Part of a small language model's weights.
Training: a variant of Muon for these matrices, 14863 steps.
Each number is 500 + 25 x the weight over its row's rms, rounded and kept within 0 to 999. Layers, rows and columns count from 0. Numbers have three digits each. The size before them is the row's rms in percent of the matrix's.

# layer 4 MLP down (transposed), 576x224, rms 0.0426, rows 245-254, columns 0-223
092:508496460523477533499545531462515494511497508457511463548500525500476498493465497509484515501551520500525548473491530512499541516503492527483508500478518496498533510511475540487517452460484508531530482497528470522468451547501460495510475504479512509504559494504458508484488525456464526490545473528482493476510525456509510480503544484504500476521496518524515491512474500487544493507520493487476553545519539509473490482528479512480515554477510461500524457468494491512487531475506548566504479505453475471482504509560491520536543482518494510491528512511524519480524515503522509506554490512533502510471516529491477493547529481533509465527502509508472526503516518468503454489494
103:525474527505480509496492536487531482489515537508489476477506487507481477485498476525459488468495442498438467498473482507553513527473474501518469487473507525510491504478491488475492544457534427484499539511504517513478519474543527482511518533518522513477477464521525491464521459483525482483516509502510505442485488536495500522501493471482540476515519464477530468523540517492497539561511489496521489512499494518464499534509465502517521519536506509461481545529532505488522517509521498529478446482516527487484504520495477537504458486496476505529473494490481486499465481512498519461520493490521498415500475510548491508522516474484464552451520487483491468513514457476495507528534
089:493520495491470519477515493496464469495505506447460568523462494487487495499493515497534483532493545505522481497503482513454499451492509490541498523527522523500495502516510500537503511528453563493477476490513502517512487465491474508507519489458533478502509467492505448490491523476483515445433506506501472496520539539507469482483460544480481505522496493485474519553494518477524522475485509505469489488495459492501503468492489525512489498529480558555495536491528496468498534491516508488536493503466472505509491491460540498498502530489485520521482510476536489460522508499455509473483481448453522532471510548503503511491514505498494480526449521518490432509482511517562506490456
099:480498470495493501563478469478511525518503486521460502454483493484518549494478505456515542516428513516493517503531500549493469489524490487504447507518515434550537518535536520444504517485492486465485507483484492509503507494484509493480520531506496481455502523495497493485494462519476445533471498508488560486488484485485498484500506456476461489447500509472486463491509442511527497527481492477522489478524527514473464544507524509508513504477506510474509504518479478515492530498483501546533478493489535517525561523517484481548525495486515523475463495491476493478486497475462526537486490462514499499473491552511487487505509519522517551462512487472552524485504504509443519492495
100:489504493524483496485510539481461541493457479510504494495501541461542494474514456551505477450458510488533468509486501472503459434536495479505484514494489503514523510520492513452510489537527461488470519498492536466483509496508503477508438488462493493544472485515512494517455510536480519452555508512476481512481468494479510487498514502539499447478483472492510494495488537516520510538470516516470510466514460533524520551509497543464493477509473538517485514503529540539519497464457526487475522481486484477475449513463512499517501495483514480442480532469506484480505523454533517484497531492504520534482484478520518507523486523483497523488506536466499528506491560493488512477488
100:495514484477492440492468470496531505493491524505524534543521518508457491487556520525518509474500559486493543510502497515525477508560511486480510459513492495525514502519506489495427525503488511497477483467493562509494497476471524486472523534484491536528495446496497531437509499469508475533473512525513509506524511518478523497478523514499498500471470485444434497471481480465493542512525536453466454489481513461545477534511492527448465483506496499545503504520517495495494505536492513472474484530527498472490522529491496504531515486466501498509502482512517545489512533506477479519458480490513523530487481509467467510454478514477509451501499495547521496500478465478502514469478
105:491489455474588534507498512476519467483497506510536484487540504504530513511507526489511492514554466478490465519493484507504508488436445481478443499492514489528503544471532472513469489519497503483518458500536478535527478518513487465498539459505508476497473480519465533490446479489494472502476466497431527494505539527531514504450478492504459479495463517528479514492509496501475453473462463532537480494515543492488512491506513515486506487477509508470516467501529484516481487522533479505515496534483547510455491512477485490494506520499450523486460463466541522508507494518476466465516476439506475468503498506523497524488477490515519485525482512474503478465465484496490488517499
097:510571504490512471509465527500514524488513528448469533539519515468544465470466496519515561473490477501528496495445488492499482444504567446483480489444487498517475520528495509501531446499508515505541522531500486545494494555478476511466488518485479489464485488483502490509474483466510514518443499512568510478525535488490533486470511504469529480493480459474522501490494457478470478499513511493497519490523492500504514479538492496481464487524482464513521525532548500545481495510484501510492479501520515480483496504469527519506502523497457486493499486527452498456512511533501499442477504472496464478491489538486461488504480489464488463514459518481511462496519487513512497506516
098:523432533479485492499480462508488489525498494526481474480538480473516500519454489466525454513495531482464535495453512522482531528492542478527498483484556491498477525475506495492483493483488501485527483496531518490486510469505546507514505473468493524503509508551526495529547539489525501504509473472481505499511497535477531481500489526523452495497491491436456483511540488502506508516505477530464499502505495502563498492506467498463497507509541506517557526481539490456498462514476498502549468496497527552489516545536473495495486479500547501467539490480483502461509462493485539466538479536505510498496502492449475532471478513522532511512429476456510510489480484522509496500482
105:544524478547537478490483512558477515511534497498542457501502499516498449514511441478479509500530454520529489477501500509494490442541485504540492544507531486504495503505524510491496463504498543516495468521491464522505484523486551493467494444522481518458519516518528504499524510499464499517534530535466535451507502458518487495501484549462557455508473483504536501514475481533487515495466517506483487560509497525494460517511510504483534505512538519480499521534523553493486474550485529529537518500513526500475492469489478526482489502505494482534449467521510509536510486511507523498519506454505498483503480494485496496535490480499486508455492525532451516540509513529510514470472
# layer 4 MLP gate, 576x224, rms 0.072, rows 246-255, columns 0-223
097:519510455494540507543458453492529499467470538503520555502502511482508509486514507507545470517517535508502529500498525521444516517540514480493503501505477476456498510532549518498484475513466478517478496454508499474489503528501491486485468504498516495498539510486557546480494535491482488482478450485524502510544490467507508451519536531527463495488486505491518536486452520482516486419478512484514528486514469532497504451473474485484532432431518483558519466468466495519475536497477517510501528516523492512506479497482487519512515487524509490508513483494519536508548476479506521505489521470512504501477518484500544498501511500519534500486474549501473514505465509526518541487468
093:476516512532497506467490469502453499534515521512510482511555504507467525517532491484483470494480458489513548482496486527543541514493498507498515484453500477523490527467480464533484509479487477499517482503526456462478507501493495429485457457471441506562512502504477540473453484534464456498558519488478492466523456513536493506518508503501508518486528495482507498467502463526486515487505537480501471497497488520492475515479482506491532526496531505527500464485531488548529495496528533543482498483528486492529519509521479467532512475489539519499467499467510469490491491472488470518481518477522525465478543513475485443482533498472509549499551500490504469476531486450485495512480
098:514527458472466521523453514485518510506540470481489481455505481466530526546478486498495501512485537540477519497519514537474512506488438500510474509489511502532504495514459520504521532483498499510488487438516508512507486504526497495490495536459507500460455531518545500473507475526499516496467490505499499506508493507451482522490553529542483463523495520475495464539506505493511471526455489437453538525486525492489531503484485523464522491525498468471541486542509474488447481514499485547539463495486516495496511477505500496499466485521475470515451493519547503486494521479523508509549453505516515534461541509497509481527545487532476497522486459447542488495475501490474517515515
099:522481475481481543525465496519474509517533455501491529498515497523478533523533539484490489505563527475483506472508491462494523523524488530488488438514526492481504488498462483516513526522447544517540536509527518542525541463496449506476533483527484487461502492508511504499507522462525507500504483514505517522499456491522459496522495460497481486493513530487482491489470453520471514493516521533530518540497542481509481437484518471500502499487508463488518469475479454570510482486526475497529498531488513492496512507515511459519511520506542515505533471496489503493513455480469498550523508489489532470463530498466508473517526498486472523470471488486509484458490508570547525523533
100:474518507480504522478520511476472538499534446509471497493491489516474497473494461557502482508522482462493458556516500474517478460483482466474491505537464504452463502482445464491561481499485503498486523513468472502464491504493515489517503494526500497508526488494490509481470532482498511547502515426488526505543524495497522495438464482497489490498490488548495490479483468532473473494564533510477526530502492504488470547544518518526521511492487479511493508451506502463536505485504485468496536506474454486526483465475494492531481517487510495522478465501505510468474555517550510550548496491469479501515519506479498477548529530522463525492460479506486498480492511526504506507517
101:484538507482461504482493526514488519508516487495490497527488486485471531499525489493456453510458474554526506492480473512499515534538536481485538448546464559487500469512465521511481499502478491512507541527496527484507551500504531496490509481504498560504524527514528483537492504469460555498517517476536528506489497514492463516523515530492509497533502508470569487495478543483529489479498524498477501499523450485516496483501460470520474469517470496482484508519484480471497481474473474502503470512505466541487496470548490466498449463495513523551528532503433494542486526537501504496484523534477524524514462488520559500468487525479493501489485477488489520507535499489486477467537
100:499526523521511442496497495474462474540474470492492512490530475456537484528509502533510512446536521504530523478489527467487487518485521480470473505473514536512507513437463499513565458490506486486522497499506494508484483507554493486500505479498494491464526486479533547508508513461506507511486491539499521515523530477550514481488472523466474486463497463533531487467493474494543513493559498476508497483520488505510511509532514537488490450513522528470533500526557494492522520489465486488457475466491511486505496496509498500470479446517497467511547491485491480517472550509509528500541488478506472517474464506500482525533514450544516505462505541498500493499467434532539511497522
099:542444576517467477482483469499451517464491501516498537469531507478500485513483500504509497500478562468477513470468521470469538511500492513499494476457536509515451539489504508479507504485500502524488514478518506463507515476481499522515528469501490507480520485510494494473541521512463498495514515507449503490471515534515490503468503538483471541504537468480554473505511543499524548490510427535485553481508528513507508500519493497491494545514531492515500490511504447480495491523503511482522521533480494539526463482531512512492471504483501499488516517423481496456546512493496557492475468510519470522509496517539500463520499500554537501495506497443493514518504473535489516491511
110:539490489519461509529516488518475509509450488482462476535497482530466550477471518517503467505489513488546483477509498513503497497491460513506499503436490533489486517507503503515485507481528505492461536481524487487541498471510550515492519465472516491482479461546514490538490505528446438498467491515499470512470524488476472501436535481508505522521502489506492496507472502480494523490485484522476556504497521480523525540498520498500464482549499507493492500523475507502492516510486510412577466549478487482523505523513538509501542483514487489489524536521511468517511517467550533494505523536496531550471470499477533472466513499497483486476494526494517458471486538475514486518478
098:527511485483493537493490505509518525486473525463461541469502525510478506478556524509552508481447483500464524480500524494488524510523475469522483486533516515460518483499496436492483528506491494472509490480523520497447510497467546497504537475500544545534503488520499468445526523473517515444522493531538491518489491476548518506463509516485464448436490504455529527511474478476533480478483514489501515534464489544472493495492501463468490521503523505474516489485470496481478535509548513500502525465494484513480505512457479495516510529516541492492458546508469497479493480495501491496484475546586486495499502465477505463513537482489505512485518486527501506486485464491509505521528
# layer 4 MLP up, 576x224, rms 0.0759, rows 246-254, columns 0-223
100:496502509493517520490543514521505505529526473461456501496566540497512473490510503504535535484526526506505534472529532500448492532467526509521516553480547477554468512515541542526539527477532454513520508486502510528522510476467519516462463470468467472509502482483501508504497469534459519512497462460490507492507492507522485522507531529522465518495476536454484460503503477493466496471475513507493497497480533473504475486503531501522505480491494496559497511523504488489542544518519458516486529534489514519498549530503526474552499530504503510491483498457488508499521527497502491540552458536505527529505503535503476459502466514505516496498527483530472527496498521559525486462521
092:504481498501562490520464501498533497491490471532538479507517505482519545502521521490474511507513463499522486500504537499532486522500495469511504454509502498510497487521492501484490462475525490492529523527513507469524497521528497495488520547557486528569526500499505521520512507491526507498559497489423496468459465503495493495485527501531465467468461515524531490461513482498493459478532489500514468482501509535489475526536512519507536515470520456479508468513464517518478488491508451505448514509525472516471491544547457507473517454519484518491490490505490486536502514514496506539474519575533459498527517483491456473500510488514504505476531510501483569511510507545441514500528
095:480482537465493499487485497521514479493513509507513523512484494516487475518515489546498495502540545514527507495498481475514523513455539495524533479482471501463498495492528517521456479499539524511505527515472483458463482518518484505493475495514516496515521446487539533544516508437458480492450503536549497513504517508480455502520565476506543509504521492504513488513473520479495456491463549549486506505485513509494477499489511480534487491508499491478497472475552528489521501525512515480485487514516514529494495562471477519478478543536531554520501504488503509509491522531518487502458500473465523537503509434521521478502509505455492452473471530496538492503480477490566445545489
098:543490490474504474519482448484503488482557527478493491477506483507493523491492552478541520520509508540515478499430500499500495557511509532505494490510480468492495488460507517529471512469502511522520531502480480515515480494507500498500508529545485493491515482507542459479505503502533512537502498485524483513498542522501404489517482539472458521516479479516493473474519469517504464489571506523490515460493509474473449462474511469495508482517550513481475465500451489512544496509516506491511482524505528551540527474493491530502457487498537495545539505531491515514486523523481469518506456521444493469504514517448503517477506518483514498515466534507494472529503478505483484508453
099:530483519479518522511520504494503514492523492464516467476486471476510531509468468467487458526488487509489484514491503465479502507500532476489476542500488542496509514484483455530533516516537462484520581502505484474496521497493478496545506458524488483470498490462483471531492511503498500511518456495507533469505500497501461528502506484551483536517505521548549487549534507540480522487494471542517519508474513519441511457476494453552551530499501455465503514506471480498471516488522471521468502472502489522511494491479506456422516456513512480482515514511486482513504486503527539473524504527478489489496523492541521490560510513508499546508519501484508474470523495530479476532548
100:499475528495449496529528472514498526513503479511470560506503526478469514512489479528513495469484486498469567516497501510509515461513532502465541475509514467488480515511463514489527502468505522511473496548488453492475508415476471560509475506510537503516543498523519505514485506494487545514479510495497498525486495504491519548506526497503542483576489474521551474513498522544548536565542499490526520536525496520527480485491486500526538465491479497503519495491470552462480501474480501511520531470492480474484491465527512478511487452493498480490492511530507512501522506479523514470520482535480528484553516496464522483508503521500470479524477473468496511489511481492560480504492
099:530437532506542530467502486485493503497479486494555537443487523512486490510509500486480460517507487483484494493512507527483508479483495518497494522516479459448509455441457481484530485483504494494512522442565545487472498497528523461532571462483475533541504556512492495499500466499488499500494504523472493490495457462531477502489489501525499484506480530482498495487479507517520513487476505508505519480520471479490510486445468492513498552479491485499510482446510487471499539506507496494498513463472456507519536493521479453496515485536498485480493476476517499533484526493535492551486491493505494560508485479525489495487499496546552530487562514517508477479435506492510517523481
098:504520491527509491474521478472500517473473486472529508475496505523444462475538541536489515493531502541523490542509523500486521440503504543474502487516485547518500514490469518505526485524469483503484541506504439493498508491485480473455526539533478489484517481472473503485491480518494464503479543537485530467504498486481485553494496497490524557505463482524515498514486515479507483453486548508467509500519471466453492515499464521532525506497529486487455494511472491527491504507519456508438529515518482472513515463497522495514502522485479484511451493516535517534512587490474493498477460476489521548509484518535477510525501493512483482469560519495474525522530494531477506504465
104:467485484471450501476519507510545437466493504496516506441461508497512517458502546499524506531496538480529500510510519501456486478464501541506530492525489478542514504508456452508536549536527507499495504470492522513502473496523489469513529509492558491499484469508493470537490498483521534493477521517547491554477462476520532528518472535523484529488495471492527506482481508507492482501526480490509528459538495552505530525478476496484512488509496519518515500495502445461463518520462475504480454489426526498554491510488540492504512517494474511498511503497498495488481523498463491494469479524541467497503521499501505519489523483518482509538519477462501519528470448441515534494525